{
  "d_model": 64,
  "head_dim": 32,
  "vocab_size": 1272,
  "rope_fraction": 0.5,
  "bias": "none",
  "extras": ["some layers without attention", "shifted keys", "gated attention", "normalized values", "a norm on each head", "capped logits"],
  "init_std_o": 0.00686,
  "init_std_up": 0.0445,
  "init_std_down": 0.0042,
  "init_out_by_depth": true,
  "weight_decay": 0.098,
  "warmup_steps": 467,
  "decay_fraction": 0.305
}
Each number is 200 + 20 x the weight over its row's rms, rounded and kept within 0 to 999. Layers, rows and columns count from 0. The size before them is the row's rms in percent of the matrix's.

# up: layer 9 MLP up, 256x64, rms 0.222, rows 87-139, columns 0-63
# down: layer 9 MLP down (transposed), 256x64, rms 0.224, rows 87-138, columns 0-63
up87,097,186,228,218,187,191,171,212,207,185,162,226,202,190,176,224,210,176,227,189,174,222,198,191,141,194,220,182,206,207,210,185,190,203,161,185,208,198,198,224,210,220,183,220,220,191,212,222,184,196,211,220,168,210,205,215,193,144,196,212,189,173,187,190,179
down87,099,188,180,193,196,230,196,215,209,197,186,169,222,213,188,180,201,230,199,189,153,203,195,241,231,232,207,200,202,221,218,203,181,222,200,166,196,238,216,183,220,186,212,190,177,192,189,200,182,183,193,187,214,177,203,235,223,176,244,172,197,189,206,236,206
up88,092,205,208,218,173,192,217,239,196,189,225,193,209,200,231,195,219,191,204,191,199,225,227,213,178,195,182,203,192,189,190,254,186,197,163,187,203,187,199,178,219,191,186,231,211,202,197,159,226,189,161,210,204,176,175,209,183,212,170,226,157,186,206,223,181
down88,095,201,164,221,227,203,205,197,191,197,233,209,228,201,187,220,209,205,203,237,177,186,163,183,208,215,200,229,217,181,163,194,169,205,180,181,209,213,205,209,169,201,193,233,211,222,163,188,203,227,207,184,206,224,173,193,194,241,163,182,224,204,203,203,180
up89,105,194,209,178,184,239,221,202,192,203,186,193,193,196,222,165,189,197,192,197,172,229,219,205,142,194,165,210,234,194,208,183,221,167,220,226,196,209,193,213,180,187,195,198,192,233,165,194,174,196,219,212,179,236,203,206,172,220,213,187,168,208,200,223,204
down89,089,176,227,199,217,197,194,215,200,223,195,221,202,200,194,207,160,170,211,196,194,184,204,193,199,200,190,184,227,184,201,196,180,168,206,206,189,202,154,208,202,200,202,154,210,182,198,228,207,192,177,172,243,232,205,177,195,212,222,229,207,251,240,182,185
up90,108,190,192,180,213,231,223,227,170,161,193,198,228,207,208,171,191,170,178,190,196,237,202,210,200,184,163,208,218,220,197,173,222,199,203,178,206,188,227,187,204,221,207,201,205,233,157,183,207,200,184,201,181,199,194,195,236,202,211,199,175,159,240,198,214
down90,106,235,196,193,226,184,204,216,217,204,230,196,195,148,184,203,187,187,198,200,193,196,200,175,213,187,203,157,178,189,167,195,199,218,223,168,156,189,205,208,195,191,202,212,226,178,207,162,217,221,174,219,203,223,224,171,210,189,164,211,197,204,167,187,217
up91,100,219,228,195,157,216,212,192,177,175,153,206,187,213,182,218,178,173,178,253,204,195,204,211,179,187,212,192,238,197,214,192,197,210,226,217,214,202,208,202,196,169,221,228,189,222,167,218,198,236,187,208,154,179,212,208,191,184,211,197,196,195,196,208,207
down91,103,208,195,189,237,182,198,189,216,214,192,191,165,195,168,176,192,209,216,206,177,189,181,175,213,224,221,166,233,179,215,182,197,207,241,209,189,172,195,185,215,229,206,201,214,205,224,198,206,172,253,183,201,207,215,198,189,178,187,244,182,164,205,190,205
up92,101,196,226,195,178,216,209,214,183,181,197,215,174,186,200,191,197,204,197,189,181,217,204,215,176,179,179,219,190,215,199,195,179,208,215,192,184,231,198,187,178,226,198,244,245,222,185,191,150,198,249,188,204,210,176,216,221,190,220,226,220,162,217,198,230
down92,099,178,226,195,197,214,200,221,164,177,210,225,178,204,186,232,180,204,191,205,175,195,222,172,209,218,198,226,185,221,178,185,193,218,208,235,201,199,206,179,210,188,232,209,187,214,173,169,183,189,151,193,210,226,191,178,203,236,213,194,245,199,174,226,205
up93,099,213,201,204,173,204,196,210,195,205,173,227,187,217,200,207,196,166,163,216,190,237,185,219,200,208,208,193,187,216,206,218,240,208,216,190,140,198,175,207,179,203,205,213,196,191,170,207,186,193,199,247,180,205,217,240,211,162,228,199,185,180,179,189,223
down93,100,176,213,204,241,200,205,202,212,192,209,191,184,209,198,196,167,200,180,194,212,192,190,161,198,192,185,189,166,176,187,179,220,193,229,195,147,194,206,220,207,233,183,221,215,211,188,171,167,213,179,231,197,177,205,164,221,194,207,218,192,171,198,242,221
up94,097,193,226,231,207,228,225,212,195,196,185,203,163,198,222,177,165,181,175,189,237,201,211,215,177,194,212,225,208,205,220,232,213,207,211,235,197,212,181,209,175,212,181,233,192,208,179,190,212,232,195,240,186,148,217,208,201,197,190,202,175,211,177,213,207
down94,097,195,210,217,186,215,189,202,150,195,202,181,193,216,218,204,221,222,189,214,227,211,224,210,200,221,205,202,188,231,222,214,232,199,188,188,164,205,208,188,230,170,182,216,202,198,167,197,183,194,179,214,209,229,182,183,181,163,184,168,203,226,167,191,248
up95,098,238,189,201,188,194,227,174,190,203,173,178,175,206,165,204,196,184,185,204,195,184,217,200,176,193,199,205,259,187,217,215,216,202,210,205,172,178,203,219,173,216,198,236,182,221,215,171,178,192,198,188,185,221,249,205,215,196,194,189,157,192,218,215,221
down95,089,226,202,192,200,191,165,202,205,198,228,204,176,216,202,215,194,225,202,192,194,164,183,145,192,209,187,183,220,188,204,264,167,212,201,228,201,200,201,197,221,199,211,221,206,175,192,213,200,203,165,206,217,189,244,184,217,188,184,211,174,222,199,232,211
up96,098,167,190,235,200,207,210,174,175,210,198,215,195,189,218,186,240,179,208,194,199,236,204,212,217,207,206,184,195,189,214,193,211,203,194,217,169,216,193,225,186,203,197,229,194,183,211,172,212,200,198,241,183,191,220,199,148,203,173,156,210,148,188,202,223
down96,101,185,184,202,208,191,188,142,196,210,181,229,234,175,182,189,191,192,195,210,210,229,203,200,197,193,179,210,163,197,227,204,198,183,208,173,209,200,184,208,164,179,196,168,182,188,195,204,210,172,196,164,223,191,192,224,190,214,192,183,254,205,226,173,227
up97,136,218,185,194,198,224,213,196,185,168,197,218,206,217,175,205,213,182,163,201,169,196,247,195,162,189,206,209,224,215,203,181,185,177,168,223,221,151,201,220,203,205,182,204,164,187,188,215,193,193,195,219,160,166,203,201,211,190,200,206,185,194,230,225,174
down97,110,177,210,183,204,189,251,199,195,193,217,215,244,220,154,229,221,195,161,188,206,158,226,190,197,218,214,167,207,205,183,201,161,218,196,187,225,185,200,195,215,190,196,175,187,195,216,197,210,200,201,184,215,171,179,159,208,191,211,198,199,233,213,203,196
up98,100,204,203,226,150,228,209,205,209,246,178,216,182,193,213,202,183,187,219,170,192,223,209,195,197,196,227,205,200,194,209,244,188,218,190,201,159,168,199,176,220,223,177,236,180,206,196,195,205,222,208,180,205,204,240,224,216,212,223,233,186,197,202,203,214
down98,109,158,198,177,214,205,206,202,174,219,200,231,225,210,184,199,201,192,200,153,225,194,211,202,177,233,231,188,191,201,192,214,217,181,180,201,185,200,229,187,238,246,212,210,192,203,206,156,179,240,212,170,199,215,180,211,191,198,199,209,184,184,183,201,233
up99,100,201,228,200,213,198,183,177,178,192,215,245,168,185,186,175,195,188,189,162,198,199,207,248,194,190,190,185,223,234,215,209,219,185,225,235,215,217,218,177,175,186,215,193,175,203,193,178,214,190,200,207,159,183,193,190,199,215,232,208,218,169,184,223,221
down99,104,238,188,182,224,186,184,221,198,212,184,229,223,213,197,171,171,227,207,177,223,172,231,204,204,202,184,221,198,199,196,235,193,204,199,236,202,180,180,212,213,182,226,199,203,178,186,220,196,242,196,217,238,203,189,206,192,161,240,212,200,176,192,179,182
up100,111,180,170,219,196,228,252,188,221,187,176,223,201,181,205,210,198,224,210,172,165,249,197,209,208,169,188,164,192,215,212,220,185,169,187,186,162,206,195,220,210,229,228,219,173,210,181,197,185,194,198,196,215,188,188,209,205,197,187,203,206,168,193,228,204
down100,114,202,182,194,209,199,186,226,188,193,195,174,168,191,195,242,212,217,189,174,199,211,200,210,207,211,175,185,153,157,190,221,177,220,209,183,199,215,168,216,202,185,192,215,193,168,164,210,182,210,215,246,198,220,205,212,227,210,184,160,201,189,170,193,177
up101,089,228,237,211,196,195,197,206,176,194,214,224,219,201,177,164,214,182,207,193,213,190,213,220,155,195,194,232,211,191,220,194,217,159,201,213,183,177,197,205,192,222,206,222,200,189,147,208,211,192,220,246,227,209,224,214,200,229,163,174,200,189,195,207,206
down101,096,195,231,183,211,210,157,253,186,208,209,222,176,230,156,177,222,234,177,205,203,211,186,196,183,197,226,194,201,197,201,236,179,194,207,190,210,210,181,195,200,214,215,183,210,213,218,210,203,174,210,195,166,211,168,193,175,224,188,198,212,164,208,202,164
up102,093,217,183,213,215,242,191,214,214,191,146,225,196,197,209,174,178,199,198,169,204,234,256,207,173,201,193,216,192,200,225,212,208,164,196,202,217,188,193,220,227,221,187,207,180,194,207,212,231,197,233,186,189,181,184,233,187,197,207,222,188,210,218,216,177
down102,076,189,186,207,204,185,212,156,207,207,237,191,197,193,207,235,197,202,244,218,207,181,176,206,212,183,217,197,218,174,192,201,189,193,229,185,192,238,195,176,192,186,207,166,202,210,199,208,185,193,174,223,234,179,230,160,208,197,214,170,226,212,237,171,217
up103,112,198,188,221,216,192,229,185,206,194,199,210,205,200,204,184,198,198,199,200,203,199,220,199,179,213,165,197,214,254,211,211,186,192,207,201,194,207,162,231,188,206,177,194,206,197,218,223,178,232,245,208,183,187,223,229,199,213,214,241,179,138,212,184,170
down103,106,198,221,157,209,197,195,187,178,183,223,163,191,230,215,191,220,215,214,212,201,218,173,202,178,170,189,187,228,217,181,217,154,186,192,234,207,199,193,222,201,163,240,174,216,195,187,213,197,203,211,182,215,211,171,247,204,190,206,195,180,227,187,197,198
up104,113,213,202,193,201,236,182,193,174,181,178,232,208,196,184,182,203,168,183,207,194,206,200,208,172,205,174,163,202,220,193,188,226,182,170,188,208,190,165,179,201,188,207,176,208,207,170,214,161,195,211,216,160,165,202,235,148,204,197,214,189,192,213,213,179
down104,099,231,210,185,183,162,222,205,188,229,194,185,202,173,223,198,176,166,180,210,201,187,168,160,201,197,240,208,191,196,210,188,162,195,222,222,175,185,231,217,224,190,193,207,211,207,163,206,160,180,180,206,178,197,189,214,213,195,220,193,239,196,190,208,191
up105,092,225,229,199,205,191,214,184,221,209,186,240,198,226,199,219,198,200,213,202,218,203,232,210,191,165,178,196,181,203,213,215,188,192,198,217,197,200,173,226,213,202,224,206,197,251,209,211,216,197,197,250,185,194,206,215,205,218,249,191,233,167,214,233,232
down105,098,177,194,198,198,189,166,194,200,185,211,218,173,188,201,193,190,236,223,192,242,213,217,167,236,185,225,203,200,183,198,253,173,204,169,214,208,205,186,186,226,201,221,219,192,193,207,212,212,219,178,216,194,184,201,174,203,202,212,183,211,193,214,250,157
up106,104,206,170,199,189,217,199,192,179,166,192,189,179,205,192,188,182,182,197,192,193,207,193,232,200,193,210,200,234,215,191,222,198,155,197,221,180,241,170,253,161,229,220,178,201,188,207,211,218,220,199,195,184,223,221,217,176,173,201,232,207,195,225,187,225
down106,101,199,195,200,187,161,181,208,189,192,219,172,215,228,207,193,213,160,186,198,215,180,190,247,191,230,197,203,220,190,173,233,188,232,182,211,211,218,214,199,215,193,166,171,194,199,206,193,177,190,221,167,154,192,201,179,220,194,212,223,189,236,211,227,204
up107,112,184,146,220,173,194,198,218,207,179,189,210,210,174,185,184,158,178,195,178,174,189,204,202,213,196,171,199,207,219,247,193,174,167,191,190,227,191,217,221,191,180,177,217,206,241,230,202,178,219,189,199,187,228,198,189,188,189,220,181,176,189,204,190,186
down107,109,215,231,249,203,208,203,173,185,209,210,191,206,213,240,191,198,222,209,220,202,159,205,201,226,216,197,189,186,171,180,214,163,216,185,216,193,219,193,182,222,230,193,222,186,183,210,228,235,189,167,177,220,225,174,208,180,225,190,203,194,208,216,168,191
up108,092,171,215,215,179,202,213,183,200,183,161,232,181,185,225,217,171,208,176,210,174,218,192,215,195,185,191,162,207,238,179,207,200,179,190,201,165,172,197,186,189,207,186,210,193,185,190,209,184,186,213,168,209,187,231,200,208,196,224,188,247,171,172,213,232
down108,093,227,212,213,197,213,239,203,212,180,206,239,208,187,219,223,189,186,195,214,219,193,186,202,227,197,194,205,188,184,216,174,178,177,204,196,207,148,190,184,214,177,213,210,206,163,206,218,220,167,201,182,224,215,198,232,211,216,157,166,234,183,182,218,181
up109,104,239,200,194,163,228,209,175,212,167,175,220,215,217,215,205,213,187,159,199,190,222,200,211,200,200,214,198,223,208,189,184,167,209,190,209,184,159,192,191,144,227,228,191,212,211,196,204,221,215,218,195,192,166,193,247,205,203,199,223,202,195,212,180,192
down109,109,189,220,206,202,195,165,223,196,215,208,195,182,181,216,201,184,192,227,182,180,171,175,219,210,190,172,168,203,208,196,188,201,192,203,161,217,241,193,196,190,212,169,167,226,192,151,206,196,225,189,199,244,205,176,165,221,234,185,192,201,192,200,196,173
up110,101,186,180,220,153,226,224,190,177,214,163,196,241,188,221,188,219,204,164,187,206,203,211,218,179,161,167,202,231,193,174,186,174,229,166,211,215,180,178,227,224,175,197,192,207,209,210,190,209,181,217,224,213,189,193,199,184,208,181,210,197,199,222,206,205
down110,091,220,207,225,213,189,181,171,190,195,170,214,222,218,196,169,219,260,253,193,189,234,221,188,180,213,230,214,181,195,212,207,218,210,236,216,185,200,205,152,198,220,181,206,180,176,214,211,205,222,199,182,201,181,204,196,215,206,186,202,208,212,218,204,188
up111,116,172,188,205,182,198,194,213,232,202,182,224,193,183,179,172,210,193,153,211,185,223,212,215,162,146,187,192,196,204,209,209,246,223,219,210,170,208,220,169,195,205,195,185,226,193,206,202,230,218,178,225,187,187,202,220,199,168,222,188,217,179,209,209,184
down111,118,179,199,203,223,201,212,189,180,229,211,237,221,209,213,178,189,208,209,209,203,216,210,200,227,174,210,201,183,207,181,180,225,230,204,206,204,196,238,173,188,195,240,214,191,225,193,220,168,195,174,192,204,176,209,171,189,148,204,198,243,212,175,238,197
up112,112,198,217,194,168,202,210,209,163,177,194,199,209,230,201,170,182,186,216,162,212,238,237,203,172,207,183,180,212,232,182,220,173,176,186,226,177,191,157,218,185,215,189,211,203,223,182,222,182,207,247,206,220,204,211,198,205,200,197,192,176,201,205,172,195
down112,095,212,202,221,185,198,177,204,235,201,189,172,217,186,182,231,188,224,228,231,209,178,175,180,205,221,147,225,184,204,234,184,209,197,170,196,178,210,215,192,172,184,215,226,224,214,221,213,179,199,154,201,188,210,217,217,231,212,189,215,203,223,200,199,192
up113,124,216,197,237,208,228,227,189,195,201,211,199,179,180,212,158,205,201,167,159,177,220,233,197,201,204,181,164,193,195,212,171,207,223,172,227,190,229,165,208,193,211,205,226,193,193,189,179,196,202,164,206,174,202,221,239,180,202,176,185,190,181,209,197,188
down113,127,215,168,200,201,209,183,187,184,214,205,164,196,224,175,201,218,210,189,208,204,192,221,214,190,201,206,201,178,177,181,225,232,182,212,184,183,229,184,202,213,180,211,204,210,208,194,244,235,200,226,214,243,192,174,200,173,164,217,171,201,223,197,203,145
up114,100,201,191,201,207,227,209,209,196,213,188,225,229,173,213,189,191,205,200,197,189,192,194,250,230,179,144,190,186,223,222,203,177,202,174,203,172,204,179,186,194,208,196,207,245,208,207,213,189,206,254,227,185,182,212,186,212,186,208,232,185,200,218,189,235
down114,108,190,163,179,226,206,183,195,195,194,196,192,188,208,174,204,212,202,215,181,232,175,236,240,179,211,190,191,172,176,196,182,145,207,194,227,228,187,188,161,209,228,212,207,207,209,217,193,192,198,208,174,218,225,215,179,178,206,187,212,171,183,199,239,185
up115,091,229,193,182,157,213,219,212,229,152,214,236,243,182,186,164,188,217,169,195,206,200,202,228,190,159,180,200,214,209,194,176,198,194,181,182,222,212,193,226,192,218,222,213,178,179,214,206,196,174,233,197,203,200,200,214,186,202,178,209,193,196,205,186,231
down115,091,195,192,151,224,189,218,206,174,203,225,222,189,216,196,199,191,203,186,197,199,200,163,235,214,175,214,174,180,204,187,221,192,159,213,204,217,204,223,209,209,191,238,200,215,184,175,178,172,161,217,159,228,215,194,206,218,164,198,200,186,224,193,181,202
up116,098,203,199,183,198,222,180,187,203,210,203,166,224,163,219,189,207,196,214,205,172,192,194,227,171,177,175,210,242,236,230,181,192,201,214,228,184,233,204,208,193,249,197,226,191,185,191,193,179,189,182,191,188,187,194,196,237,157,198,214,194,180,210,225,215
down116,105,200,202,186,204,201,159,191,187,174,215,217,181,193,169,240,219,190,221,183,186,175,185,213,218,234,205,207,186,145,213,216,174,225,172,201,191,187,207,209,230,239,225,189,188,197,196,186,181,186,194,187,198,179,184,180,226,206,184,210,174,200,205,209,155
up117,091,185,210,211,170,222,226,213,196,219,221,179,221,190,214,171,179,189,207,192,233,216,228,221,154,204,169,201,183,213,232,221,193,202,223,224,211,217,203,182,196,223,176,197,192,230,163,203,233,156,222,186,196,168,185,192,203,201,198,204,188,200,172,189,220
down117,089,236,183,193,221,237,189,223,204,165,213,184,216,232,176,208,209,207,195,166,171,197,190,192,219,207,211,227,217,223,182,224,219,202,182,194,216,224,248,207,194,218,203,227,176,172,197,230,201,193,241,226,197,212,181,205,193,185,186,207,219,207,200,239,197
up118,094,163,192,239,210,200,188,193,191,193,211,200,202,198,194,180,195,181,218,190,175,235,193,229,186,197,168,182,215,209,227,196,210,199,219,209,202,168,199,236,193,235,156,184,214,207,168,229,207,183,172,233,214,201,186,191,220,202,196,213,191,180,253,203,222
down118,102,178,223,211,211,169,209,217,185,193,237,198,202,221,234,182,173,210,191,188,202,168,201,218,200,186,210,202,226,202,225,217,200,223,184,197,235,204,174,180,207,197,191,146,192,233,216,239,225,236,188,177,197,233,204,208,203,187,216,202,188,179,218,181,223
up119,114,209,201,205,176,204,205,211,199,192,199,192,174,196,152,182,182,207,195,176,179,208,200,203,171,207,179,212,227,225,198,177,195,186,190,190,211,165,224,215,187,190,173,215,201,205,228,198,212,203,186,182,190,235,217,272,166,215,204,196,192,170,227,230,181
down119,112,185,180,213,233,179,217,195,225,184,186,226,246,187,212,206,186,198,203,215,203,181,145,202,200,219,183,201,187,198,197,201,194,192,203,199,237,155,230,222,159,206,219,207,229,174,221,172,186,211,203,180,207,212,164,211,197,222,195,182,177,201,222,194,196
up120,100,203,204,235,204,218,203,174,209,197,193,247,234,214,199,174,215,196,195,190,211,203,222,199,157,122,170,196,179,192,218,209,179,204,205,211,200,206,175,197,181,223,221,220,214,203,184,215,177,183,194,244,207,204,196,200,199,187,217,227,214,198,213,211,191
down120,093,228,196,207,221,191,220,224,151,208,195,209,215,200,204,185,228,200,228,190,222,214,185,192,213,207,252,220,215,205,246,203,222,194,221,201,196,216,214,152,221,201,184,192,201,191,233,201,199,165,153,206,204,212,230,190,185,185,207,209,199,200,195,173,185
up121,108,185,164,220,196,253,189,195,180,212,188,207,239,183,197,160,204,202,181,196,173,197,227,206,175,206,217,184,189,212,188,162,179,194,221,211,209,207,213,196,198,216,190,192,187,227,172,196,213,200,200,194,185,221,236,230,193,202,182,244,161,201,180,232,197
down121,088,199,206,198,206,210,204,230,228,170,213,198,208,214,162,230,195,193,214,202,210,185,206,138,190,220,160,188,188,200,192,202,234,210,178,172,218,206,201,203,203,212,180,201,201,189,175,186,228,192,190,209,174,192,208,226,192,218,232,197,233,256,215,188,185
up122,103,193,174,238,228,209,212,195,205,201,206,188,187,190,176,165,192,177,196,185,221,195,270,212,161,171,205,195,199,211,197,210,175,173,206,216,202,206,196,196,172,171,176,208,218,184,196,188,202,212,212,201,185,164,170,228,210,213,210,219,191,164,175,208,211
down122,113,174,176,201,206,191,197,224,233,210,197,202,197,214,236,197,181,216,179,187,209,210,181,194,230,216,185,188,193,227,183,173,191,240,195,174,190,183,187,197,222,219,219,218,169,241,197,201,196,197,191,204,221,215,260,210,185,195,224,207,162,164,207,207,177
up123,098,218,193,201,213,209,202,207,226,187,192,215,204,178,219,183,219,202,222,177,224,193,257,233,174,187,182,188,199,180,198,201,202,188,169,207,212,148,193,233,200,204,161,212,173,199,200,210,173,194,199,213,157,202,223,196,168,235,225,216,188,197,208,193,215
down123,102,188,232,228,187,164,191,179,188,218,200,206,192,216,217,168,200,213,202,197,193,231,199,154,196,180,229,197,201,212,180,203,214,181,213,222,190,238,173,192,199,229,198,189,210,218,173,185,204,197,187,199,230,218,184,168,213,206,202,186,186,271,192,190,196
up124,084,218,208,217,160,211,197,206,164,186,202,218,211,208,216,194,204,181,215,172,184,225,209,220,192,207,202,177,180,182,231,222,191,168,166,179,209,170,197,204,199,231,210,178,200,203,230,170,202,183,246,205,234,208,203,177,185,183,214,199,216,177,187,247,189
down124,084,207,222,190,212,224,226,184,210,192,209,221,175,208,218,223,185,171,185,237,178,192,221,159,234,190,237,204,202,201,217,213,188,198,210,153,200,189,193,203,216,200,223,168,188,166,220,198,197,221,144,217,200,192,201,192,199,175,194,188,225,190,211,215,178
up125,118,202,207,203,217,224,198,198,188,214,182,217,187,188,226,188,201,186,209,192,198,231,210,225,182,168,172,187,186,231,238,170,231,241,158,187,208,162,187,240,192,217,169,182,186,212,185,192,226,201,198,217,183,213,212,207,194,181,194,221,188,205,243,212,197
down125,121,173,213,227,217,203,191,205,181,232,203,164,199,219,171,195,204,194,202,218,158,215,210,248,206,216,195,189,205,192,185,173,206,212,178,188,206,216,233,210,186,195,172,199,195,211,227,171,198,194,202,217,215,212,179,185,209,195,191,174,218,271,191,201,227
up126,099,204,202,227,185,209,202,199,174,206,188,211,227,183,177,182,164,165,192,210,194,220,201,192,174,176,165,194,222,203,181,181,211,187,205,181,180,237,170,199,190,207,207,235,183,203,210,210,230,196,197,255,186,185,226,201,218,187,217,220,193,205,235,231,168
down126,104,183,218,194,212,179,160,215,211,222,213,200,174,197,160,192,176,211,190,173,226,222,221,203,192,167,199,207,186,207,198,199,179,189,201,214,233,234,176,220,222,234,196,182,202,173,194,183,204,213,196,172,188,170,218,205,167,220,176,228,188,159,224,195,213
up127,129,190,177,229,184,232,194,204,226,171,221,200,180,188,172,183,177,196,193,200,215,209,250,192,182,206,194,162,192,232,219,223,196,212,191,179,215,210,174,212,220,227,175,244,187,199,173,200,196,174,195,213,186,166,228,238,188,199,204,217,181,193,209,210,190
down127,104,212,245,215,215,208,201,167,272,177,181,193,207,201,191,205,220,229,210,218,207,183,226,220,208,186,194,189,197,209,187,186,207,258,208,212,226,219,167,203,217,192,178,175,197,179,199,184,187,207,215,172,222,218,186,208,195,203,217,197,219,226,212,200,191
up128,100,192,217,188,184,206,211,206,201,178,192,189,232,174,184,208,175,205,147,170,190,196,209,195,188,188,191,155,229,196,222,211,218,202,198,178,198,217,162,198,194,196,215,193,165,232,181,198,166,225,222,189,217,230,191,204,153,208,223,203,191,178,201,208,230
down128,089,195,190,237,197,225,174,201,184,204,199,198,193,226,222,200,205,206,230,206,227,178,166,203,272,187,189,201,222,231,224,181,216,176,208,231,211,224,205,207,220,183,187,178,199,188,197,212,246,224,208,227,197,195,196,187,210,165,180,188,196,207,198,191,191
up129,090,177,193,209,201,189,182,213,220,208,187,187,169,202,213,182,220,200,227,177,198,212,206,205,170,198,172,202,192,203,213,202,194,189,164,190,166,215,206,204,176,193,188,207,228,205,183,220,202,188,195,160,143,221,224,242,175,184,231,201,232,180,175,233,185
down129,092,202,200,194,193,181,203,174,210,213,208,223,199,203,176,239,203,194,200,227,200,214,175,168,224,205,202,167,201,200,216,199,209,198,197,190,220,198,190,175,230,226,211,177,184,174,185,235,214,190,211,167,142,190,208,231,238,206,162,204,210,210,158,198,198
up130,104,226,166,197,209,191,194,187,203,193,201,242,209,177,216,227,180,159,218,176,175,178,211,242,205,198,167,162,207,206,194,204,189,225,217,218,196,193,219,218,172,202,193,242,226,222,220,168,189,183,217,200,220,209,182,204,214,202,186,213,229,180,219,215,190
down130,112,225,203,199,214,217,150,208,232,173,212,210,187,218,173,194,205,189,190,180,196,189,194,224,211,214,224,184,197,184,156,220,209,185,199,234,170,195,175,195,212,180,205,219,201,174,173,203,192,205,208,209,251,225,213,204,217,239,214,226,187,205,227,217,226
up131,104,167,215,184,172,220,205,168,215,226,200,193,211,205,203,181,211,154,159,189,177,205,201,218,184,199,226,205,203,203,221,191,208,234,168,217,220,203,175,205,223,232,184,233,180,179,187,195,194,218,251,190,215,174,211,213,185,212,195,221,183,196,205,230,207
down131,116,185,157,221,219,210,191,198,227,214,196,238,230,177,206,179,200,218,228,189,195,174,184,208,191,214,205,194,248,166,169,180,206,208,199,218,163,226,204,178,212,209,198,164,247,207,189,187,194,212,188,189,214,189,199,196,186,180,174,178,202,217,210,194,171
up132,097,183,231,235,199,229,204,192,199,165,210,201,194,155,240,204,173,204,224,180,204,213,221,217,220,186,201,219,232,202,172,222,205,201,209,217,146,196,183,185,237,205,196,219,199,199,221,194,171,197,183,219,215,200,186,203,170,216,198,178,183,184,200,231,196
down132,101,215,205,185,187,181,172,174,188,215,196,201,214,215,213,222,198,183,188,193,204,156,211,223,177,207,178,209,223,225,214,200,181,183,189,180,237,170,249,191,184,180,181,148,206,182,223,196,204,178,206,215,202,205,201,223,193,174,171,200,215,210,226,160,211
up133,089,181,224,206,223,188,196,175,224,178,208,205,174,225,200,182,158,196,204,165,149,193,219,194,163,182,169,206,189,219,198,202,188,219,182,163,184,168,179,206,219,217,208,181,183,202,225,207,223,209,205,215,185,206,192,221,172,191,181,197,217,157,217,205,201
down133,092,216,151,178,191,192,202,174,148,204,207,205,190,185,197,198,188,211,189,187,215,190,192,213,193,199,199,183,186,226,256,217,187,216,203,236,209,213,220,215,196,209,181,203,202,206,197,214,200,194,219,199,162,193,175,226,169,212,179,238,207,205,166,167,230
up134,086,223,200,226,192,206,222,237,223,189,208,200,231,149,178,215,202,197,172,200,239,193,227,234,207,193,219,214,209,192,230,169,205,190,209,186,191,200,216,220,207,191,201,202,221,196,193,221,201,187,198,230,233,155,182,171,197,207,206,193,183,200,169,219,237
down134,090,208,202,196,224,178,226,199,206,209,239,212,240,250,206,197,212,189,204,181,168,200,194,194,158,193,205,217,198,198,203,197,221,201,158,184,209,163,184,188,228,182,191,221,207,214,181,197,195,214,207,195,182,172,201,222,188,209,207,231,214,197,187,226,144
up135,106,180,186,191,156,210,207,210,216,216,164,230,190,205,192,195,162,201,232,209,228,218,224,213,191,194,178,194,193,221,193,191,223,180,183,212,205,193,149,185,189,181,230,229,188,251,170,198,166,215,219,214,210,194,188,226,201,226,198,194,212,196,186,208,201
down135,095,182,175,171,237,227,209,203,233,208,195,244,203,193,189,193,149,191,167,216,234,203,157,178,210,196,176,171,203,211,197,197,238,221,194,202,219,181,209,182,199,202,205,225,207,191,182,185,209,227,191,200,209,176,207,178,200,190,226,206,185,219,175,223,194
up136,106,231,203,236,201,206,212,215,228,209,192,185,200,186,171,181,195,196,210,165,193,199,215,204,201,199,195,188,230,224,215,166,169,193,211,217,198,196,181,183,189,236,209,243,209,239,216,176,182,181,238,203,201,215,203,213,226,196,188,192,169,195,217,245,168
down136,110,206,191,229,218,209,151,192,198,206,177,221,206,218,198,208,196,216,199,207,195,212,202,220,200,182,193,211,178,198,179,239,176,167,176,240,195,220,187,174,226,200,203,222,168,171,218,231,212,180,208,197,209,188,174,224,181,194,229,157,176,171,197,219,196
up137,095,220,190,201,167,224,207,181,210,178,196,228,227,192,196,189,175,191,198,229,205,205,188,222,184,206,193,240,209,191,202,208,201,198,180,217,229,180,205,197,184,223,180,229,159,182,182,192,202,221,176,201,211,160,185,210,215,239,156,221,180,157,183,209,208
down137,097,177,174,204,182,205,210,197,199,180,220,248,191,206,194,193,201,188,226,248,195,200,182,194,216,217,203,174,201,191,173,218,214,208,179,203,254,180,189,208,196,196,233,191,201,201,252,218,187,206,188,196,156,164,180,180,193,221,221,211,221,213,192,212,208
up138,090,224,186,191,188,200,208,172,189,200,222,197,213,204,199,179,196,205,215,183,216,213,209,203,177,198,208,211,205,215,259,242,196,196,173,205,196,190,207,210,191,219,205,220,224,210,192,235,250,188,178,191,213,209,181,227,178,164,178,236,185,164,216,202,237
down138,094,193,190,191,197,177,205,233,181,238,225,217,222,213,214,230,185,201,190,208,241,173,212,190,262,208,195,195,194,210,215,200,199,196,188,220,187,200,203,177,217,190,199,226,200,204,199,196,210,201,176,181,180,183,162,187,205,204,179,216,169,182,179,140,210
up139,086,190,161,208,216,186,220,222,155,169,226,217,218,204,180,225,195,185,181,207,196,175,180,222,178,213,202,186,212,206,190,203,207,168,205,208,170,178,201,209,206,241,167,163,198,192,193,196,234,196,196,206,212,178,236,222,172,172,202,227,191,195,225,214,202